Part of a small language model's weights.
Training: a variant of SOAP for these matrices, 899M tokens.
Each number is 128 + 32 x the weight over the matrix's rms, rounded and kept within 0 to 255. Layers, rows and columns count from 0.

# layer 12 MLP gate, 3072x768, rms 0.0683, rows 597-614, columns 256-383
[[150 111 167 158 104 137 148 213 128 145 167 121 140 135 147 118 108 161 132 132 172 159 155 157 187  76  79 135  82  93 152 165  85 107 127 137 151 154 118  99 118  97 145 115 124  63 166 153 156 112  97 138  67 133 178  96 125 102  83 135 166 130  75 141  75 108 147 139 137 144  90  98 129 167 129 135 107 113 106 155 104  98  93 143 102 141 101  99  98 137 161 111 117  92 151 104  25 150 118  78 128 138 178  85  78 161  95 176 140 112 138  95 110  95 191  47 135 119 164  81 147 110 136 103  86 113 114 114]
 [148 104 152 159 100 111 108 112  81 136  90 117 128 145  70 154 111  96 167 136 160 132 135  73 107  89 134  60 148 118 178 137 159 109  53 109 104 137 162 151 144 196 156  76 133 104 167  89 218  91 121 129  94  62 110 103 114  83 128 127 162 145 143 106 106  79 117 160  83 128 137 121  76  90 156 104 162 110  97  73 149  95 159 157 152 130 111 127 197  68 165 134  86  87 101 147 194 108 195 162 112 120 108 114 156 116 228 182  99  99 149 172 104 168 152 128  98 127 126  74 136 106 155 125 136  27 122 119]
 [130 159 154 125 127  97 118  76 116 140 197 112 137 185 134 166 107 163 134 118 128  91  70 114 160 127 144 109  68 185 138 138 128 167  92 195 148  75 141 150 115 113 100 128 151 133 115 130 125 113 123 152 152 147 103  98 132 126 152 177  77  92  71 141 155 158 148 161 131  83 155 113 147 115  60  38 160 124  95 132 106  95 146 138 205 104 130  96 163 154 162  94 120 150 111 158 179 120 108 138 180  68  84 131  91 128  78 127 102 176 111 135 151 127 133 157  49 109 117 133 155 160 163 132 139  85 126 158]
 [124 130 145 137 119 121 121 128 113 152 112 179  80 110 123 149 121 143  74  74 132  63 155 177  48 114  90 120 111 148 130  78 167 125 104 161 145 137 105 110  67 144 127 209  54 176 121 116 162 130 158 105 121 148 152 110 100 159 137 111 100 107  72 139 101 148 109 116 140 118 157 181  97 105 102 141 133  84 170 202 101  95 158  73 150 127 177 130 105 108 134 151 134 110  49 194 184 156 198  70 162 124 153 141 169  95 160 101 136 109  95  91 155  96 106  86 153 131 180 146 163 117  43 101 146 112 131 146]
 [ 88  63 142 104 135 190 119 106 124 111  79 147 109  87 125 167 135 110 145 146  85 102 148 157 153  81 111 144 130  93 130  95  82 152 162 163 130 125 155 126 150 219 170 106 148 144 153 154 131 143  74 153 108 123 166 142 170 210  88  92 179 132  97 151 104 172 163 196 143 118 101 139  55 127 156 149 115 125 150 149 152 132 168 178 124 117 150  75 119 209 164 123 154 108 174 146 170 114  77 210 130 122  87 122 169 185  89  77  74 153 152 168 107 150  93 104 145 132 143 142 160 103  31 133 147  67 119 118]
 [133 127 132 144 138 161 140 118 157  76 130 109 137 159 172 152  74 140 126 125  91  23  99 141 100  66 161  70 136 116 155 143 106 161 137 140 129  82 149 104  94  94  57  44 147 168 117 130  92 104 124 100 145 111 198 113 127 178 123 151 132  48 133 141 110 127 133  83 135 148 148 147 131 143 107 160 120 120 151  67 248 124 133 175 138 167 160  83 124  95  83 133 186  85  92 144 218 102  91 103 116 174 124 149 137 143 121  89 176  92 140 120 131  93 184 175 147 105 106  81 117 202 131  56 160  94 122 167]
 [131 129 203 168 155 109 112  69 117  87  94 125 132 119  92 110  80 162 192 109  54 117 166 174 131 184 102 150 115  90 111 147 107 155 125 138  83 156 140 136  68 164  99 177  99 129 102 168 120 135 123 146 118  98 123 140 153 126 165 145 169  88 121  91 123 139 164 153 153  90 163 146  72 232 142 148 131  65 113 120  81  94 119  67 129 129  62 145 142 126  83 191 120 129 177 173 119 117 103 124  92 120  82  86 134 116 164 127 174 186 135 116 117  46 144 147 173 159 101 151 137 102 133 134 102 196 144 106]
 [ 87 126  73  43 151 119  63 141 111 147  98 128  88 183 136 200 131 164 197 131 108 156 225 132 172 125 159 133 111 138 164 135 138 178 170 139 151 166 117 114 100 141 127  96 133 157  88 148 129 140 187 136 112  73 167 162 148 104 134 111 153 106  87 117 111 101 124 133 115 134  75  83 107 114 162 153  49 110 110 168 123 114 117 170 127 183  98 103 130 160 152 120 187 158 124 151 101 128 180  81 130 147  98 127 143 113  88 137 122 142 164 127 126 142  93 104 109 146 203 125 128  81  65 157 143 107 118 116]
 [139 121 124  86 121 137  78 122 126  95 116  69 138 125 120 142 119  79 141 146 132 119 107 123 132 142 135  78 147 137 152  88 114  88 181 136  95 156 120  96 113 166 152 141  85 129 100 155 120 100 103 119 150 182 172  97 154 133 154 127 148 139 141 130 165 151 157 103 206 162 170 133 206 105 108 126 105 140 131  67  56 120 175 106 106 136 134 136 178 176 162 111 102 106 132 167  99 114 127  93 129 164 142 115 130 150 135 181  98  54 178  92 132 118 124 111 136 110 150 163  90 118 140 157 124  56 145 112]
 [151 133 184 146 119 123 133 131 151 129 169 146 165  93 160 117 166 182 180 142 129 151 137 115  86 117 133 171  86 156 133  48 191 142 165 136 126  94 145 157  75 125 175  94 132 126  88 106 139 122 138 162 146 143  45 126  97 152  98 107  78  89 106 107 100 108 127 148  74 147 106 165  83 124 154 103 138 110 162 110 126  97 102 195 140 143  82 133 127 110 103 103 160  68 117  73 148  73 161 103  84  56 124 117 160 102 124 121 118 149 165 108  97 132 150 136 120 180 151 112 150 151 175 177 123  73 139 158]
 [165 100 159 124  98  94 100 143  94 133 151 151 156 158 130 143 147 113 117 119  64 199 142 101  99 174 149 143 132 172 165 126 125 160 111 136 163 119 108 101 171 100 180 102 165 144 119 128 167  84 184 114 101 127 116 108 110 127 119 126  95  86 106  96 122 162 152 117  89 185 139 153 106  99 113 105 141 114 112 131 197  80 170  95  88 168 101 121 157 189 135  98 146 116 140 135 154 149 187 157 119 184  62  89 115 170 112 179 138 110 151 131 198 134 114 183 144 143  93 152 162  88  93 140 158  96 131 103]
 [204 104 133 110 165 126  96 113 100 168  99  99 142 119 129 125 129  92 131 119 168  50 107 116 126 144  94 155 107 132 147 103 130 149 181 129 160  84 178 200 104 139 141 145 131  82 109 161 164 110 100 108 123 161  60 159 133 164 107 103 147 161 130 114 170 190 112  99 163 130 131  97 119 106 174 209 148 140 104 145 174 114 139 104 210 133 121 101 139 131 129 109  95 161 149 145  53 126  93 196 207 161 123 134  88 133 113 111 117 126 112 130 186  65 134 192  76  88 139  53 156 105 108 151 121 173 162 178]
 [113 135 128  75 123 128 135 129 111  66 110 110 160  99 108 129 105 143  85  94 175 151 130 206 126  97  91 109  80  97 178 166 115  82 128  79 192 121 107 131  79  81 109 106 155 148 161  91 104 144 123 105 106 132  96 129  73  96  85 131 139 104 132  77  63 100 118 141 151 118 132 117 127  91 124  94 118 115 125 144 130  90 126 183 118  90 113  79 219 152 116 130 170 105  96 116 132 119 143 104 219 136 120  66 182 105  93  84  94 227 142  68 108 101 156 121 100 136 101  51 121  78 150  70 105  83 143  96]
 [120 105 211 143  48 131 156 167 142  95 173 150 164 124 174  92 123 142 161 106 162 151 133 119 195 142 108 150 157 148 112 170 182 133  91 127 119 178 170  91 124 147 130 130  86  91 128 161 152 131 114 126 141 113 110 155 129 111 112  93 143 136 162 113 110 137 109 131 106 138 159  73 173 121 175 104 132 124  57 136  85 116 140  56 135 175 126 202 217 126 140 107 105 120 109 172 134 101 144 154  98 164 126 117 173 105 102  81 121 188 164 184 138 121 108 166  84 143  76 131 166 132 149 122 155 100 123  82]
 [121 105 123 153 172 153 180  70 116 118 129 142 149  77 122 197 152 125 134 161 153  83 181  92 187  93 165  88 164  71  79 136 175 171 100 137 155 127 137 145  72  95 144  87 145 109 136 143 103 131 101  73 167 152 106 150 140 119 141  74  94 150 123 144 166 143  59 135 148 139 126 106 127 138 170 125 154 174 148 142 168 130 142 119 100 113 127 140 186 100 238 125 107 187  62 161 112 156 180 186  98 127 133  92  49 150 118 114 216 144 111  99 114 174 133 170 153 146 150 162 164 162 162  91  73 103  77 128]
 [154 113  79 147 147  41 152 159 145 102 115  90 132 114 139 134 142 158 132 152 140 161 157 138  97 106 121 113 152 151 137 117 113 205 124 150  99  74 106 173 111 109 178 142 140 121 150 115 128 163 138 109 105 151 128 122 139 129 146 161 134 151 122 170  92 134  92  90  95 173  93 156 163  86 114 100 150 136 118 131 162 127 172  75 123 115 102  96 153 168 149 124 122 119 149 168 134 122 116 107  79 178 109 149  93 124 179  94 151 153 129 120 125 157  68 154 133 118 152 192 154 156 192 113 128 190  79 126]
 [139 195 130 126 132 129 115 140 123  79  87  94 117 154 110 194 140 204 124 164 115 146 136 102  57  73 174 102 109  74 152 114 120 131 128 160 159 185 130 143 127  93  90  77  96  78 158 145 124 109 181 141 107  96 179 106 153 165 157  96  96 146 109 146 175 141 136 148 109 219 123 104 109 114  95 133 139 168 166  86 145 210 117 147  57 152  91 160 154 102 135 158  78 105 135 154 107 188 122 100 138 123 122 109 130 128 132 128 141  84 147 115 109 143 108  71 139  65 173 107 156  99 146  82  96 164 130 112]
 [158 107 139 140 150 124 132  57 120 119 141 120  79  76 152 149  98 168 141 132 134 178  84 155  86  69 134 130 105  73 129  85 138 160 137 130 133 138 123 149 154 102 158 149 167 110 150 174 110 139 154 112 113 106 137 141 106 130 182 142 139  90 123 138 102 162 118 152 176 159 175 116  96 135 106 118 163 103 142 103 136  95 119 104 102  91  99 178 117 143 156  75 126 207  96  74 107 155 148 184 172 145 106 120 154 180 111  73 150 177  90 134 155 143 172  79 117 125  84 108 121 117  89  84 143 119 125 135]]
# layer 12 MLP up, 3072x768, rms 0.0719, rows 597-614, columns 256-383
[[ 93  80 108 108 128 104 131 191 165 146 181 121  75 116 146 126 122 145 120 128  75 135 193 141 153  60  94 135 108  97  90  87  96 110 157 114 148 148 105 159 133 154  88 130 132  66 125  94 179  97 127 121 136  90 117  69 155 133  78 108 114 132 169 124  96 125  97 150  72 188  83 136 142 136  85 109  96  67  70 121 111 152  94 214 166 109 163 161 124 166  96 138 153 192 112 173 102 146  85 118 152 139 131 152 133  99 105 142 108  82 117 140 108 184  82  85 107 160  91  75 101 176 104 146  54 126 103 157]
 [119 119 153 148 155  64 114 145 143 176 109 147  94 176 159  89  79 146 121 170  73 190 150 113 118 118  86  74 163 170 103 107  60 141 177 177 189  99 122 152 126   0 147 143  79  74  99 107 177 115 118  84 121  88 117 123 175 173 126 187 119 108 113 115 101 130  94  89 113 106 104 130 106  99 124 153 140 170 137 165 136 132 118 122 144 123 135 155 154 152 159 136  69 186 148  99 152 119 132 143 125 138  97 202 106 169 201  84 162 129 113 121 139  95  77 122 190 111  77 152 101 113 109  91 165 134 116  97]
 [145 155 125 137 134 108 123 124 107 148  87 124  95  97 155 129 117 138  63 113 120 124 118 100 105 142 162 120 140  95 146 170 159 137 104 105  81 119 165 115 142 147 130 103 142 189  53 122  91 157 142 169 101  98 116 118 109 168 124 133 125 144  93 148 113 105 126  94 101 128 122 117 152 178 117 126 103 169 182  97 123 127 119  95 123 185 103 114 127  83 139 161  55 178 109 116 132 123 123 133 163 162 105 143 144 158 130 156  78 158 127 100 135 133  99  79 148  84 160 114 228 117  99 116 117  86 131 173]
 [149  85  59 127 150 218 132 176 148 191 127 110 130 128 128  92 138 147 130 104  77 154 164  85 157 155 149  81  97 109 105 148 129 143 112 129 126 175 120 112 171 142 112 131 148 205  65 146 120 103  64 184 177  79 146 112 174 111  79 176 169 156 175 133 158 136  93 145  62 138 202  81 108  99  84 184 115 169 161  83  92  92 156 112 140 114 166  94  82 108 118 110 107 142 131  94  68  99 119 141 128 123 109 145 108 132 100 153 125 155 173 135 108 171 127 133  92  72 124  96 148 150 131 199 164 124 131 139]
 [148 130  91  94 117 131 127 117 159 125 108 187 141 150 109 144 108 125 140 164 151 112 148  69  91 115 169 103 116 188 165 106 144  57 140 151 142 148 128 169 174 125 163 151 107 134 153 133 103 121 164  75 123 167 128 109 180 138 163  59 106  94 149 118  91 103 150 178 172 133  95 162  79 138 150 132 174 147 165  78 111 184 132 121 116 153 132  65 106 116 122 146 118 120 141 141 111  98 152 118 146 141 113 159 157 154 106 106  57 125 122 156 156 138 120 127 213 183 133 125  79 144  76 165 109 179 122 183]
 [134 113 185 137 144 138 144 136  68  91 121 139 142 124 138 167 132 188 133  20 103 136  70  72 167  77  91 122 135 151 201  72 134 142  78 189 176 131 120 106 106 138  92 119 111 167 150 119  82  64 127 125 128 150 125 118 119 140  55  86 169 172 109 120 121  99  90 118 131 112 109  96 153 114 145 139 155 151  96 120 132  83 128 142 115  97  65 168 118 129 122 154 172 103 155 125  83 129 149  88 174 129 105 175  86 143 119  58 135 222 166 123 162 136 142 144 104 178 134 150 197 124  50 162 158 109 167 131]
 [179 100  99  69 134 124 145 117  89  83 105 134 128 157 118 114 107 158 141 135  94 156 123 173  79 126  59 161 157  74 158 153  86 112 153  78 102 147 138  95 129 115 123 168  67  89 124  96 136 162 142  85 162 105 104  81 113 120 125  91 187 149 134  97 134 130 146 124 163 141 107 177 141 138 128  81 103 158 104 158  97 169 131 136  82 119  88 124 167 116 171 148 106 162  96 146 180  64 125 147  98 146 103 143 116 114 214 102 141 103 135 130 128 115 153 186 112 149 127 139  74 131 138  86 118 172 133  63]
 [ 81 138 109 131 138 112 191 162 158 131 134 161 117 153 158 136 147  88 204 127 151 136  98 156  89 131 123 131 125  80 139 172  88 179 110 138 166 186 162  81  62 103 128 111 140 112 115 123  88  90 156 138 152  95 153 103 108 110 139  99  70 130 105  71 133 159 130 109 117 147 135  85 158 100 148 141 130 104 118 109 110 134 144 128 125 121  53 101 146 130 153 142 102 183 161 173 167 137 107  63 164 142 134 120 151 133 148 207 152 157 171 191 168 102 128  80  90 153  91 175 176 117 170 163 183 132 122 111]
 [128  92 161 137 136  66 107 130 104 151  79 156 140 117 126 171 138 110 139 111 118  81 139 112  98 143 151  72 159 155 146 105 164  99 168 108 141 130 113  97 135 129 125 105 150  97 119 104 135 121 128 100  74 154 146  76 143 157 123 154 189 150  85  99 143 160 135 153 107 184 156 148 124 211 110 108 151  87 180 115  81 170 140 105 110 169 125 137 131  84 151 160 140 108 115  95  36  88 138 185 151 156 125 136 136 158 142 113 160 176 147  97 118 129 170 176 150 107 147 128 118 105 134 140 145 170 124 167]
 [177 123 142 112 145  94 162 184 137  90 134 103 148  38 161 118 106 131 111 153 126 140  98 167 172 144 127 127 114 116 144 172 145 128 130 173 111  86 148  92  72 161 106  81 107  65 150 168 163 151 148 210 111 149 142 183 165 132 107 126 147  84 112 125 133 138 129 149 124 140 151 132 118 113 168  76 101 215  93  96 117  82  71  91 127 156 123 108 149 139  74 111 136  64  85  99 155 162 154 141  80 113 112 165 150 183 141 133 121 165 131 111 152 143 127 131  91  75 145 133 178  72  96 147 130 155 105 123]
 [101 141 138  93 133 145 140 146 100 123 126  81  94 171  64 123 115 108 144 128 163  79 131 137  79  50  78 103 119  70 161 171 123 159 105 142 134  87 139 143 109 179 143 138 148 135 129 172 120 116  67 176 126  82  94  76  94 134 213 212 220 107 129  46 128 164 123 132 109 106  89 197 137 121 161  72 111 142  96 178 214 105 135 111 136 134  88 180 152  24  78 106  92 114 142 144  98 123 101 141 101 135 131 137 125 125 171 126 109 104 147 158 138  78 182 107 100 181 144 169 118 158 103  88 131  82 199 107]
 [140 161  69 141 107  73  72 106 160  91  87 130 155  91 146 153 176 132 107 162 123 102 148 136 168 172 112 144  97 112 154 138 113 120 168 115 129 156 159 104 111 190 121  95 141  96 151  83 133 202 180 173 109 131 125 166  97 165 104  94 149  55 123  82 144 114 137 157 137 177 155 100 122 124 143 116 121 171 111 134  90 138  99 128 157 156 122 139  77 138 208 175 123 209 239 150 121 100 168  70 161  98 131 165 105 148 130 124 106 120 102  98 132 128 127  99 128 105 135  90 137 134 109 161  87 146 153 102]
 [131 130 127  69 101  84 101  99  51  88  92 147 107 116  88 147 135 118 115 112 125 120 112 142 158 105 121 122 129 149 163 133  84 139 125 112 100 155 131 207 127 171 121 116  97  38 163  71 153 138 101 159 124 107  95 121  92 180 143 132  97 145  82 132 114 169 100 115 166 143 102 125  79 105  82 126 145 157  88 141 120 153 137 131 185 185 108 102 168 135 143 144 132 107 155 132 121 142 129 110 179 141 171 140 157 120  85  64 144 143  59 153 110 127  98 130 126 142  95 180 181 162  73 133 133 153 134  71]
 [ 75 197  90 138  99  98 103 119 108 147 141 144 172 154  96  72 134 135 110 146 140  67 157 138 126 144 135 172 123  75 118 147 166  34 141 149 127  86 156 137 123 150  85 182 136 129  99 171 158  77 119 117 130  97 145  89 109  89 137  86 148 160 124 122 120 101 177 174 148 149  50  75 189 104 108 188 156  94 139 103 171 156 164 123 130 138 166 142 111 135  89  69 171 157 153 170 112 132  56 179 164 173  90 163 178 111 125 112 132 135  99  67 123 131 156 105  80 109  98  90 145  96 193 123 139 127 121 123]
 [140 131 106 172 127 145 158 123 128 123 153 102 148 124 186 173 116 133 110 120 151 103 170 147 119  54 162 117 118 103 112 103 167 107  99 124 148 147 165 126  98 165 132 104  93 181 207  51 166 113 170  85 147 146 155 132 102 139 115 137 118 156 143 191 165 139  98 100  82 134 118 108 128  85 144 140 107 177 141 122  92 120  84 106 127 115 108 123 189 118 100 130 137 135 122 173 193 150 138  88 176 127 123 155 137 124 174 125  81 128 141 133 172 171 165 146 123 114 134  65 140 131 135 142  81  45 133 125]
 [163 110 166 110 135 192 120 136  95 173 138 152 121 146 166 127 116 145 141 109 132 157 134 152 108 120 172 114 148 108 194 161  91 156 139 105 143 140 176 159  76 102 107 123 133 143 155 126 178  79 108 147 119  90 162 133  63 116 149 178  86 111 117 119 137 158 122 158 148 146 103 132  65  91 123 162 109 128 112 133 149 152 147 105 200 139 123 115 181 141 169 147 111 105 206 133 190 138 122 124 114 187 149 187 139  89 161 141 106 136 108  85 114 150  99  97 118 166 175 191 144 176 143 148  85 132 119 125]
 [137 122  81 121 154 175 104 103 127  82 120 108 123 109 127 134  91 109  76 112 117 138 182  76  82 140 139 126 209 101  89 146 145 139 161  94 111 106 127 119  95 138  79 118  99 124 178  99 152 104  93 140 120 123 103 146 106 115 155 140  88  73 135 118  86  99 183 187 187 104  95 157 119 154 101 146 156 118 120 150 152 123 121 104 174 125 136 109 156 132  76 145 122 166  81 153  85 145 193 126 147 163 107 181 111 183 101 203  73 105 135  64 160 152  47 128 136 179 133 165 135 173  97 117 123 171  99  61]
 [147 129 175  78 108  92 170 102 119 144 143 133 101 136 118 131 116  79  96  88  93 126  85  98 153 144 138  61 141 148  92  96 127 110 129 167 144 134 128 146 140  75  61 122 133 158 119 110 168 147 119 130  63 109 139 137 131 126 103 113 108 154 139  64 141 137 143 158  74 129 135 132  87  89 135 137 134 118 104 153 124 113 135 132 126 194 168 141 151  98 147 116 120  91 124 137  90 156  90 110 207 135 147  84 147 117  74 127  81 131 119 130 148 191 147 158 147 111 199 140 159 143 125 144 118 116 174 143]]
# layer 12 MLP down (transposed), 3072x768, rms 0.0682, rows 597-614, columns 256-383
[[ 59 150 126 162 104 147 128 157  84  89 117 105 140 140 114 103 169  78 143 118 122 196 154  78 105 138 129 188 124 159 141 103 160 158 117 132 122 143 135 164  71 137 102 131  18 161  91 137 132 157  59 146  93 155 122 128 129  89 128 122 133 119  79 116 101  99 127 147 102 162 178 122 152 143 125 183 144 133 163 148  95 191 146 144 166 161  27  82 107  96 148  88 155 121  94 145 138 122  82 151 167 167 123 143 178 119  31 143  76 169 131  98 134 142 123 138  89 128 109  72 157 100 165 150  72 102 194 116]
 [119 133 115  82 170 172 164 116 110 134 118 108 149 124 161 162 126 219 147 125 125 130 133  98 129 148 104 116 121 167 167 133 110 141  99  75 108 159 175 124 131 129 167 146 120 149  95  87 110 134 104 207 111 131 159 169 147 171 163 160 113 172 255  81 159 194 116 139 149 149 144 116 155 140 168 111 133 178  88 111 140  96 139  96 123 177  91 128 136  84  97 120  46 132 143 132 116 107  61  99 101 128 124 135 108 149 119 143 223 118 109 179 138 151 171  93 137 121 159 122  95 143  87 195 116  93  91 213]
 [108 157 144 127 107 167  93 122  95  92 132  87 176  83 157 167 192 166 109  96 126 176  87  91 168 126 122 127 184 115 110 116 151 174  72 129 131 127 140 154 145 101 158 136 123 176 138 154 157 167 119  97 142 141 130 160 101 127 158 115 137  90 144  99 135 132 126 191 189 114 149 131 155 115  84 101 178 159 130 174 110 159 155 103 164 110 150 160 111 120 124 181 183 120 156 117  84 171 126 115 178 128  81 143 168 120 166 125  91 155 157 184 197  99 150 152  95 125 104  56 135 100  77 124 131 147 161 191]
 [157 131 120 162 149  85 136 110 119 117 109 115 162 114 135 148 132 130 105 150  69  85  96 109 109 129  97 135 112  97 111 128 163 159 173 138 112 154 104 161 124 121 103 126 188 140 125 115 116 110 122 154 151  91  91 157 123  84 142 131 133 161  75 160 142 115 173 138 104 171 142  91 102 117 182 147 120 142  99 151 131  92 113 148 139  78 128 163 132 104 131 131  89 111 154 134 119 107 151 137 135 159 173 118 158 124 165 156 132 175 140 170 155 137 124 188 186 169 103 166 170 124 112 156 136 153 182 174]
 [112 127 118 173 151 118 143  95 138 132 115 115  59 149 125 114 177 126 169 160  63 149 141 164 172  55 134 202 132 135  91  97  96 173  96 109 136 122 168 195  79 161 105 166 141 149 182 134 135 134 165 118 119 106 113  95 136 156 112 113 131 159 167 151 164 167 131  63  90 119 128 153 166  84 102 139  86  93  72 233 168 182 119  98  96 209 144 165 138  79 135 150 170 140 121  87 155 154 159 134 188 170 184 170 127 150 126 117 122 135 120  94 120 115 144 114 150 177 135 143 145 128 145 165 154  76 107  79]
 [ 85 115 155  96  92 141 185 127 182 190 171 138  99 132 117 156 168 107  99 140 116 131 156  87  49 128  86 120  95 114 121 162 176 120  83 169 171 148  81 170 122 158 121 161 124 130 137  96 169  80 158 165 116 130 131 140  94 122 122 135 163 180  71 131 126  94  87 140 137 131  85 138 177 169 169 123 149 189  98 148 137 143 131 133 114 125  96  94  68 103 111  94 106 150 151 105 141 124 134 151 143 178 114 165 139 126 105 166 132 189 157 121 203 144 130 122 155  64 157 145 104 142 116 103 126 163 129  79]
 [143 118 130  95 131  93 165  93 139  93 119 133 138 189 127 120  90  83 151 122 113 140 136 144 147 132 138  99 192  87 152 115 107  73 149 132 168  70  96 188 188 188 169  98  73 115 188   8 137  95 191  68  89 160 132 133 102 148 140 125  98 134 134 195 200 130 110 108 122 139 143 152  83 113 115 116 158 199 120 180 125 122 136  84 136 134 124 199 122 211 116 108 155  83 172 214  93  71 118 179  77 201 128 161 180 119 100 164 133  95 100 159 151  69 164 123 161 190 166 110 115 187 140  69 110 147 134 137]
 [151  87 111 151 106  77 149 100 111 179 106  67  52 109  93  80 141 146 130 157 138 132 166 183 157 163 171 124 107 153 198  91 162  94 152 123 113 102  94 110 133 151 119 125 164  99 143 168  65 149  73 109  93 111 161 171  72  88 101 150 119  95  87 138 113 156 140 153 146 169 120  93 117 154 165 156 123 165 109  87 129 108 128 161 130 157 176 140 120 112 174 133 156 153 136 160 151 132 140  94 168  90 112 174 135 150 144  77  98 131 116  98 149 120 212 155 136 138 102  83 131 151 143 134 169  81  89 117]
 [157 136 138 137 145 130 137 111 138 122 191 143  51 114  93 106 138 129 161 159 160 115 213 141 134  96 116 151  87 118 122 160 141 122 149 137 122 122 100 127  89 159  82 170  65 142 122  80 118  92 145 132 127 123 123 163 138 135 111 145  82 121 108  75 121 119 117 137 143 107 126 154 116 115  85 124 137 105 145 146 139  90 138 103 218 130 131 112  52 136 133 153 124 143 125 126 192 143 127 142 108 132  93 164 149 137 122 128 170 107 140 119  89 102 114 194  93 139  36  92 181 109 160 105  76  97  77 156]
 [ 88 203 161 159 130 138  87 119 115 123 183  92 126 173 183 139 131  96  99 107  77 137 116 109 113 144  98 111 153  98 136 143 162 150 111 148 135  98 204 207  58 103 231 142  79 136 124 133  94 151 127 134 137  97 189 101 144 136 142 168  89 166 129 129 107 131 101  62 196 193  92 131 144 128 124  54  94 115  49 126 141  94 152 104 134 133 164 117  78 128 120  86 116 153 151  97 165 117 165  92 144 133 141 169  80 125  86 100  97  62 100 113  79 108 113 189 119 147 175 108 102 125 164 115 102 174 159 105]
 [185 141  72 134 124 129 124 146 154 208  83 106  94  98 132  85 142  96 109 155 126 140 150 118 155  86 160 110  89 100  71  79 105 174 168 118  70 159  93 147 133 135 199 112 117  84 128 155 168 110 129 121 120 167 105 130 132 185 177  99 123 109 114  98 138 121 140 129  96 106 122 142 132 200 138 100 177 111 173 116 175 144 102 179 185 171 125 106 120 109  89 123 179 117 113 136 178 122 135 145 125 113 139 139 131 106  95  99 141 150 116  99  98 192 204 101 105 185 168  94 101 169  92  99 143 148 104 137]
 [187 150 128 105 131 133 162 111 216 157  76 122 162  80  65 174 217  54 118 138 140 158  71 207 116 117 171 175 167 172 129 175 106 125 143 156 142 146  64 123 155 112 158 134 155 140 121 114 126 121 110 139 108  83  99 120  83 122 161  70 130 124  34 110  97  97 176  95 169 116 134 182 133 148 143 137 118 145  88 101  81 113 193 201 146 130 170 110 121 126 112  69 122 144 110 139 138 122 123 120 194 113  71 143 137 175  86 124  75 117  75 123 197  79 155 138 175 146 124  85 108 155 134  96 132 150  94 158]
 [160  49 168 121  86 116 227 111 108 127 111  88 156 126 122 110 117 176 131  93 149 183  85 165 134 142 149 151 129 137 180 152 121  68 163 139 120 149  97 206 157 180 175  94 135 141 156 125  94 117 109 113 134 159 137 156 187 142 102 112  87 154 106 136 142 108 135 131 159 103 143  89 152 140 145  89 118  80 124 104 133 129 114 127 148 125 135 110 206 126 142  96 119 124 129 116 108 140 144 136 151 138 109 120 129 123 172 120 112 152  98 139  97 138 161 185 108 115  68 156  97 126 160 111 131 152 125 163]
 [ 77 141 120  55 129 148  95 128 157  88 153 119 136 130 178 174 141 155 143 182 147 160 146 159 108  71 159 131 136 138 135 125 125 123 107 129 116 117 155 126 110  94  89 167 120  93 115  77 140 160 145 151  67 107 197 146 153  84 158 133 116 145 187 110 109 132 101 117 152 144 179  93 108  42  72 141 135 151 160 169 123 162 132 109 108 160 118 103 121 123 180  90 123 142 153 135 155 119  77 127 135 129  96 136  58 139  64 213 155 152 108  63  78 105 159 151 100 109  97  50 141  93 164 106 124 104 144 144]
 [142  46 129 105 101  75 142 127 138  88 155 106 136 146 112 148 162 128 123 143 180 100 154 100 129 109 116 125 167 138  85 140 137 110 181 162 163 133  27  71  90 137 103 168 111 136 156 123 168 145 138 132 178  85 119 117 160 133 100 169 166  65 132 138  76 128 140 121 148 106  79 108 133 113 130 101 220 150 156 126 125 199 137  87  77 130 135 134 142  49  99 142  94 104 112 133 177 122  88  88 109 118 169 152 129 135 203 107  93  59 100 127  80 153 152  91 148 223 143 168 124 104 119  66  89 164 149 163]
 [147 117  80 134 128 102 125 140 133 167 161 126 177 131 139 112  94 159 142 160 106 115 117 131 123 155 107 100 168 113  77 129 183 199  92 146 145 168 113  69 161 125 114 112 189 101 113 127 141 128 121 102  95  88 153 133 162 128 123 114 132 180   0 129  92 115  85 122 128 126 142 126 151 185 168  91 161 140 143  91 107 133 109 141 139  92 115 122 121 147 101 154  72  76 120 148  98 128 131 149 138 103 156 113 129 167 128 112 104 117 129 126 187 150 111 148 125  88 110 128  70 101  83 162 127 134  71 156]
 [163 177 138  87 158 148 126 104 158  88 202 138 131 161 135 186 127 130 123 133 144 166 102 141 109  72 133 179 147 174 102  79 156 111  98 122 160  97 159 114  33 139 129  92 111 144  77  76 200 165 150 173  95 100 140 111  75 150 110  99 156 149  64 134 187 142 106 130 189 204 105 102 141 177 159 138  87 131  82 111 138 162 150 120 127 152 125 140 108 171 140 146 102 173 142 105  89 139 128 138 110 127 168 124 171 152 134 132 151  76 129 139  92 154 119 140 117 103 127 138  99 118 132 150 101 169 138 126]
 [ 85 141  87 132 145 147 172 122 107 141 129  62 114 135  73 138 147 133 128 115  71 158 116 156 161  91 164  94 115 167 161 194 138  99  60  96  94 180 104 172  76 128 129 177 178  83 189 124 161 132  89 101 145 132 172 156 121 119  93  51 177 104 104 102 131  93 135 155 121 113 155 137 138 154  84 125 127 149  98 128  71 176 156 155 119 163 100  63 173 110 127 150 174  56 152  80 144 132 101  91 120 131 153 114 113  80 137 125 153 102 131 158 180 166 134 123 142 127  37 103 185 165 103 209 151 128 125 144]]